Part of a small language model's weights: a variant of Adam for these matrices.
Each number is 500 + 25 x the weight over its row's rms, rounded and kept within 0 to 999. Layers, rows and columns count from 0. Numbers have three digits each. The size before them is the row's rms in percent of the matrix's.

# layer 5 MLP down (transposed), 640x128, rms 0.158, rows 514-547, columns 0-63
099:489513510531498490495495516481477471507449514519510503524501491445511509531478455560472547504468516512535498490505517555478474459520523481456491543582505482548536462520494502524511466459485510
086:509467501500522513520492494540530526487494467477521510494377471483524479550520526514491507482476507516506472508493501552485530509504506524536505524499524480525480525518488486512541509485522509
091:513517557477531535471542474514522499450471519559512466525428499479523523477521534469516505476568515526497487517494507488486520494539492490487505494461482489502490523498468530510481445494536544
081:485457524474510474501477491483501548503508517455510489471470500542446520540484533507460492475487474505483535509432506553518466505499476522518470542522479526470480514508461481506512519515475514
089:505510465527480473503477499556496487445496502501502505525473478504536437502488497546517491488480483534498496538474511546487444487519529485477502511530543542518534480442516471510493488549484497
096:540514496474524498526501511487452509472450473466512499486449447511462535464533506496508529504525457517519499473486498504495450469500498526504493511528500460478461548492501496547519533499530455
096:486534495526493492478498512491490501479544486533477461512455524468541483483499542524465519514519465487493499484513500520502498519513494461474476514473463459501479479507523487528525467506519495
107:544481469447479496498523524521567507508527538512481472445557533509517467474491489486527462498493489528468478504501504501511471468476523517503507468487474536509474504504519487514514495507515509
104:518541528504573523564520483557509524539488538476502505517469450496481508488500447509499494521495492526463472484466490509494509468500458494494513503500509507529493531528484446495496478494516478
104:464477498562524454486487472542500530506466470547509524485443526504464503505520516473500527553485489459566499525494512488508504488521475511520503507475526517491528487445516473484498477516502480
098:494436450480505507429491479534511510499539543562507496507481466484473532475478469535488510517484497496492488508498466514536486472471458497480484518500482501515469476477523519520497482530522476
106:490509463493459452477494515483484527512512501504545490533530526507487476487499533502511509527524505510492475520522519486520489522521499433516471505479517553482533494546489509545510456513542520
091:505536453464485529516489524476489498499532465471499440473482465471446450485488487562530465523467498505490477510509494533511482482485531476506487501482515509531481483526453495498489521520516508
103:454543546487495515471494510552510528506478456482504497505470522500517570514479528527453498475504508498487544494543489520496474484480492540476523486466451474527470475506505483484548510508500509
098:477489480510530506475490462494491506474518487476524501526549463469518524541510512485539479481476506496473487481492472475560491501495513436462525510505480536529479507522493478528463513471489535
093:491473526480506510515525491555485478483469470479537450495517452496505472471511531451514493512498488525515493495485482501491529498489485552487474486514467513548477483505503436504482532487516502
102:495487499523516518503479529481490504509534549536512513541546464479497479533521469509489504516496484500470510537489455482474523508508529513504504460516527510543516513540486499504473502487498524
093:474472517506509494494451521515476483515472506468521534499435576519502518535520489512490472510505525536454476482484505480516494500505449458517497505500532549476459497517467485484534480526520519
109:507523473516479467509526508447508522518499513508505477493500517502540522556496484491516508478532515499532463538498505533476497536511535496524439455550504483494521512515466467442493481482542501
105:510490557516503458524475473506487487502411502502463485478503492495523531523475508514490566475510502470510527480465505483536497465477480523486469501465520519490505553499474474501491531513476523
101:477492484535480466533477522490497518479484480477510522488463477488494498534528482502512503526462510509527500495467453510489515532494520511479420517498490496515489553473516500496473528542497458
104:511514506503488553547531512526496514510483486512495483477457493480444487537517472500499539479545491470531487478501530479523504481467514530510472529489479532488519533459493493480467541558506463
095:489512463496479531502471451558517500507529532483539554477494515507529467491466503555484527500508496542452478513469480455544485495449490513424495492498523508495477491505514485518493526488494515
085:506470511459506503496485478546491487490530507502519481530492431506493512540489503468493463517469511504505534505517453534498440533504501526508482491465490490478495511531513509541534475483486481
088:516511524552483511511465521535493459546526460478517525524522510474456498551489481553498524529510467477478520485467509517518487502486527524535516505493505473523482521541489513468517511500502471
095:523516526511505496495460524503479463509546489479518494506551455505492456477487465463509494516517485497480529552497496539461484481454502532539525507531485513519496481500526486514532500476572513
106:490516484471469500518456487512459506459534509489497498493472511464490461488477513498526510478504501477522463528487519498489470471454484515479505530487517478443478512523490468492541541523517450
101:524521517582493503502515512469533483510508516528484460479457512505514522509500517507509460481506496467485512498491520476523499504465453475511476505460467491428516494510497519490508480498500482
095:492504486494515505456526489521519462518485519456485524469537530542459528524522502515475490532459495518517523455506479524463480491525458519524481492455491449482491548482487463508491546486545463
093:515536490495487464504484466521514469550536483505503466491517515492535502505470560489508513497535492479491460440548475540501518494490485485465439455518482485522542475499518478544514510521510508
084:502488449493440500489474452501507479492504502499552531506480547499525554556513518546469493501478499498499512492504510538516521480513478459494492519525473529477500521472487489516471456451486532
084:508493493485499509518484505529493485493444499491516526536555509493537490446477487538516487493525518530524503552507528495531523487468505518488521500497531470509473532496461471484481482503542557
078:551492505486516511531504507529504464515515498536514503471535510474477492472471489519508454507527438514452540564502472531494500479526507551503468505471530489526518521494497448504481487495541521
098:479489485501494528503501474561494512516494515531477465519525491479516527493489491493534521448496507449529556446529492530514469503505483492536486468524445481509506464519513528492509505529528517
# layer 5 MLP gate, 640x128, rms 0.161, rows 515-547, columns 0-63
084:517484535496509455525493487550495506528480489474484539465516491497538507498516504496481484526489479522467489502508463491469446538526509495473536502485456458501474534499495481516520525528494474
093:473508471483475508505524503503498510464505537493471497540511506525480518533537473504460507499510539488438515490469485485517516537469437512479494497495482514513495519510498478486479516474490470
070:526480491570523539529482482567525477466477495515505504519508506465509465509496521510508513513487496516484469516503526470509500518516495517521516454511464512518507466458493448476469539500525493
084:500532490533462511522467502489553487504514485504496482518516491471505531468521461538485493542500483527490461503525558509536482486504459517457496511495487523513515488521493511501470524521544500
098:501525477521501525508535507487489498512479518531451524543503469503494509495513464424478522505479503515477475497485501500536497504499519548510488463487549488454516508512531512494546518476478519
103:532508499469495477478499504470522500493544408457502532518490526506504525467543486524472469548510527439490484500515514504494508506529504507514494535499517516519496499483494481505517558478484528
105:511529501466526511470481481473459530494550471526476512481493480478499486476483490447455520527497486529491506521474521508519561531532517547522497519453491464470489498475497485479519532516507494
104:506527492494488451496541525533487504521534476503519502470501459504458484510525520513466439543486483511460465531568477487521480549496523446516511511518495500467490526496477468509509530532511520
104:523521523540462483438504524487469469505542486488486487434496463487481498513495481478555506499511515539469525466500509517500505497476522509502548508516523513522463524499476535487503536459486543
095:511510482500504459499490524490514549503478530524504488549518505495495502531516472513473481497477480509479468461547518522484517497504503529481468541488495491503490542485495494441489501539532513
106:537517521531493506512507542483473465530516469510490473488517485490494513483491540503503472494530484494467450477452472485499499495474514460528511534512470447495517518488525461432526478504507527
094:517510504468470478501456523488472480529519450522504506502521469537503488500537513497487531530476500519532530535525471500497527517469550523477499517461483478516479528515527494485511475485520502
105:492552470504505453496533510474455490517507555455540509475490525557504474509479484489506483499495485464503559478512502480512511489538502490437506518522534527500495524500505543524508520507471468
099:504467525482533503510549463537484473525488493493498520496484524473502446529491515505508505511539514500469521521517497507500563532445510534503508537497518513501459537507486549509502551534504510
094:501522482485468479507494516494459480487540495498468511477512541516509501472497530524463475497486559510490486556484502503488557509560472547508491494533477489498531512463520484508497536498485485
097:481538475523481540538460487502506497488523551476499498541507470512450515477521444434496502536476480537480527557475486524519496476507499528441492471483490503479533545511532501494471512532478477
099:457519492478474479439498510414479566514507500545515493510532513509493477522491484507484461498492508519478483499519478480527489496486521468484541509478461539512515488494479528514478482520478504
109:504546556462514487520483482505501508522501514544510486495513459476463517484524489521481465513507478489485446515490454503493536510467463499450542495498485453523493575495498498499498509522518510
106:473520481550497486499497519462441520559514497503511408521499478524497498468504482470554499502485494539500480465515467534510521513518558515527504533470477493492501543490521506480492496464504499
105:477466478507522518478535485468528485550492511517483506480480530477483510493507458495488458512500477500453511570476515511519509475481495514479531508478502475490462525489491501522497522465489522
106:503522501481527441517507508467471483529542504464524511509484549467502474492495502483496468511477489459495495528491470479498517498527517464480526489500501483502504521536534463485495497497510496
099:508521521473506496495512521513519506507544514522503467481477543555504528452508473514483472478442523517442502524499505498507516473491482499475565552509525503485476518488511472484527485418486483
086:530521477464508471484492538499455496504511503489488523508480537475496475450512456512489476500494496455466500543486488493497472512515501511496487500479463525494493509494524528453485477501450527
092:550563487460507496544475532507497511473479543515488524515510472477513485508469470512470461427498509528472525519487484497452497527503470525531521473516437503512500512490499466519470486519503471
094:499478480486465476464471509474480520498530470504492482528511487531502485495529500496531469502492518505480478491522487462534503525560549480488452541507509476493514560521509463488498460492489504
103:496505515465452504518505519484497496535510497488486492519485435484438463442542541507528474490497479512479501484476491543478502530533486512493488503498535464486499515508521507513505530503465482
103:494515509459462475473568440417488504517520433518478485524489512480442494513474516483504522539478488504506529540485499495478507512481472526493508495496545493538519534438503510549500484505483507
098:501509463468500498509485495505455479516503514466474544499498508501526492462515453510491501507510472505541493487488474473529490522486457488479507487487499494516516524515530534506481489473492538
097:521501499469503513478462503445480499498507465528522486452507527486482517477546529471531491479474467480514532470475534470534504553530507453485486505483525490466507500479514504518490512485478458
085:518515513533505461507484490484513493460503477497474478499495512466464481527512503503511470494491524522499449513507455534522457489514507517485527449531483497500481510509493497448489476495500552
086:484494489476454481478528501450502539523532524519513522501508511508451500487465495538493504558497459453505498543501531484537498537539485496506492498498479472470502528504474487486487491499498492
066:488481492525492517455501488495509484449517530491502502503508523503501474510526541502502547497492541498525455457480521509475451494526492516517483457547461487487489463517475477488508523471519506
100:548526511477484466485517481463501469488499515503506503520511493461517497467507553500497507474547514538494491483494548497490532478548506473458520487497496513467513500475492520543524501484459529
# layer 5 MLP up, 640x128, rms 0.161, rows 515-547, columns 0-63
082:474538481526505515478488509500527499458443498501508466532528532463502539429559508522530492540517445488499449499501508475501519489489506479485489527546519506470475500493526525470492502511534501
088:472480530518559484508482502460484459500479498484564498516495487538493471508501491524496476487473461474483456532477503443510476510516514434537522521533483524486487518527516512464461482506455457
080:484523515494486531506505501500434487507488510478481516535550526517512465483500496510489485509496533490521541516445515472535515520476487449477494498501469519532505484507499483551502528515508505
088:486490520499508505482529507474536526516528520521506519516508485475522533444545488508514511498489505497470506489513532449498490517505465543495528533499453496478453510492447523445545492516493498
093:524466515499489513503477507477547506535461498531521452429514516471523492450528521499485500509481510494507503480525484539461522558518484480500480494496523457526514539502496527458506514471508488
093:452501507508480501469533515521489491523458500493516482490507538519523539518505527514494502497483514513540502477485502503489517493500504532519472515480495481566511505492477520527572507497519468
108:475513483540482480479523495490501516478499513487547530499489502503527493463515523498523501480488509461472502480541511446502488509501457514508508483497502518502449503546487548472492466516472502
104:494510510485498499512472509524537528501486488494442476524480490502505540496491483453474476511526476506515499508481539490515494473480518499441580470458516516545535497495534477469478484479500487
103:500525494503508489483492513497542519458521516528496466490506490543496454519478527517511495496509477461410467513506530465523542492521540505477507513506507523507498504512468462463486538522521495
092:468515476502465500527506500515466461477525467489516484514496507488552482541485515493511479551473502492518511500489541482463485497517441533487467491457550524520466494544478490487490509502531509
103:498456518488523527488494451472497500500471495542535523503530517539464485472510488501476518536499494525503484538504532506514505461535517460528488500468506469431465517493521491511500501512560481
089:513475491501494530513513487485525524496505495469557503481520504496481545531524532466481535544519496491508547483485475481508515569451489465497487450483541491523508487496468513487518497451465518
103:505506512506499504477498478516481498486442544495535488494566504536482495515503498459516501468516508500478531475533492533446552470497533477486483499491482499501529508500474484505491480548511508
096:490494581476471480509491486517485499525495474486473499485465542538470506534513477499521497511502511549506536484523467516513485453454501524504518502493503492496456493498460462557541502526526454
090:496507476453525507493477522530486565488527484502512502475497521511488481496532517524501498471527518513533515533509479545504497445478507514519531471520478499477526513496496519488544542502498491
098:496497477531558475500481482494490504520538550500469491524478470501475494521490479469479484494561507541488537564494533488498523525485497508531500446467506521518521508546522485547476497522480491
094:518523486506453506516506481538499502509496475469524492479503507505475499519474521495484507550493478490552526536506464467522495430487518477510489523480509497550480517514498473453499516489521480
119:504498538475495510514527477492496516474481523555489495516521450493490503542521525509519495536476475476518466527512472531479525498503477494495466484477450474499501548441454502501500498502522472
108:540510459492533502482482526520474470487505500512507532492487539554531507498474517538503511468463513484505561552488478510440542470483506476517507500498482466548462503561496472504554503490486509
103:501511509494493515545511488516529484489475496492508541492509522523491521542511512504520535552490517472536468450473517460500508505442550489503473480496489526506539484501491526500498472501476493
109:489532549506504455527499495475453497560504496508467472532499470500476484490504499494500566487541495488498490540466496535460518478467527497506470491504487524537470502460514457473498472514500475
093:497529499515487449453493539521509486485527489525518495477511523541483520478481496506491497506481458519500498475509502460464516444486500500485533491472508514515500497506494496489516485483527479
085:498491503520555489453504509471480493500506507514539482449467512501511452509491458521526494519563511531503493512488514511490515524460539489512487503518507519488512527479523517528471496483488547
092:536505475487503495526480474502519502498476458434536505480497480438507530516485511459475512462482537492525499480507474523503516500519495471503508483501508467523509499492478514489483540493503564
092:485504519481515519479526477450490541498482469528461464509488489478484557512505538481497497478519499499506477467513513518513497489498522495488502533445475485509553537473528502479463461508447515
105:504467488492485517516500533494485517500508504511507522495539546501513497528478445496524451465552521535516523533514489476492534516474550505496520509526517481514447491517501466509492480501511546
104:455499521500554506514477502500505500499475519498501483480490501557551511501502484506491441478452535465514524452515503539500495515562535491516529503458456503480496511522513498466505477518514502
097:539493508497450506482450481448507503463475466481507462479496508496451483511547514499501499496486537548488516495504543489464508520448451455469472492466500495549507506517519510470469512543509446
091:455477475474503483504490465508522501490528503463537490472524497533502500498531543526566507511539484477508516496500538480505500483515511494473484477499430514501451512484446476471509514484500521
084:477503517490476489470485535471505462485477485532512496593505532501493507521437502512525514538445488521473485446495488474502497552472578533513517518458510542478475512500496511528492538487521499
085:463496526492496473478498517490525484505517566502481525507463528466438496515486455483497508546523520531500493503527529471550470505502478507520463495485476525497486504534524511479500513474465480
086:485498497523534493473507507458501593489512531485517492503489503498492527485513496488508546477458535515522488474510516491492534580532495482500525482548496494478465491503526534503484450504485478
098:493513551490490501577531502511491448500512528488501481462480526490532513493517526502539463489498457475511531484501460470486529503520471509458499454496515520522502487482562488501450515508509515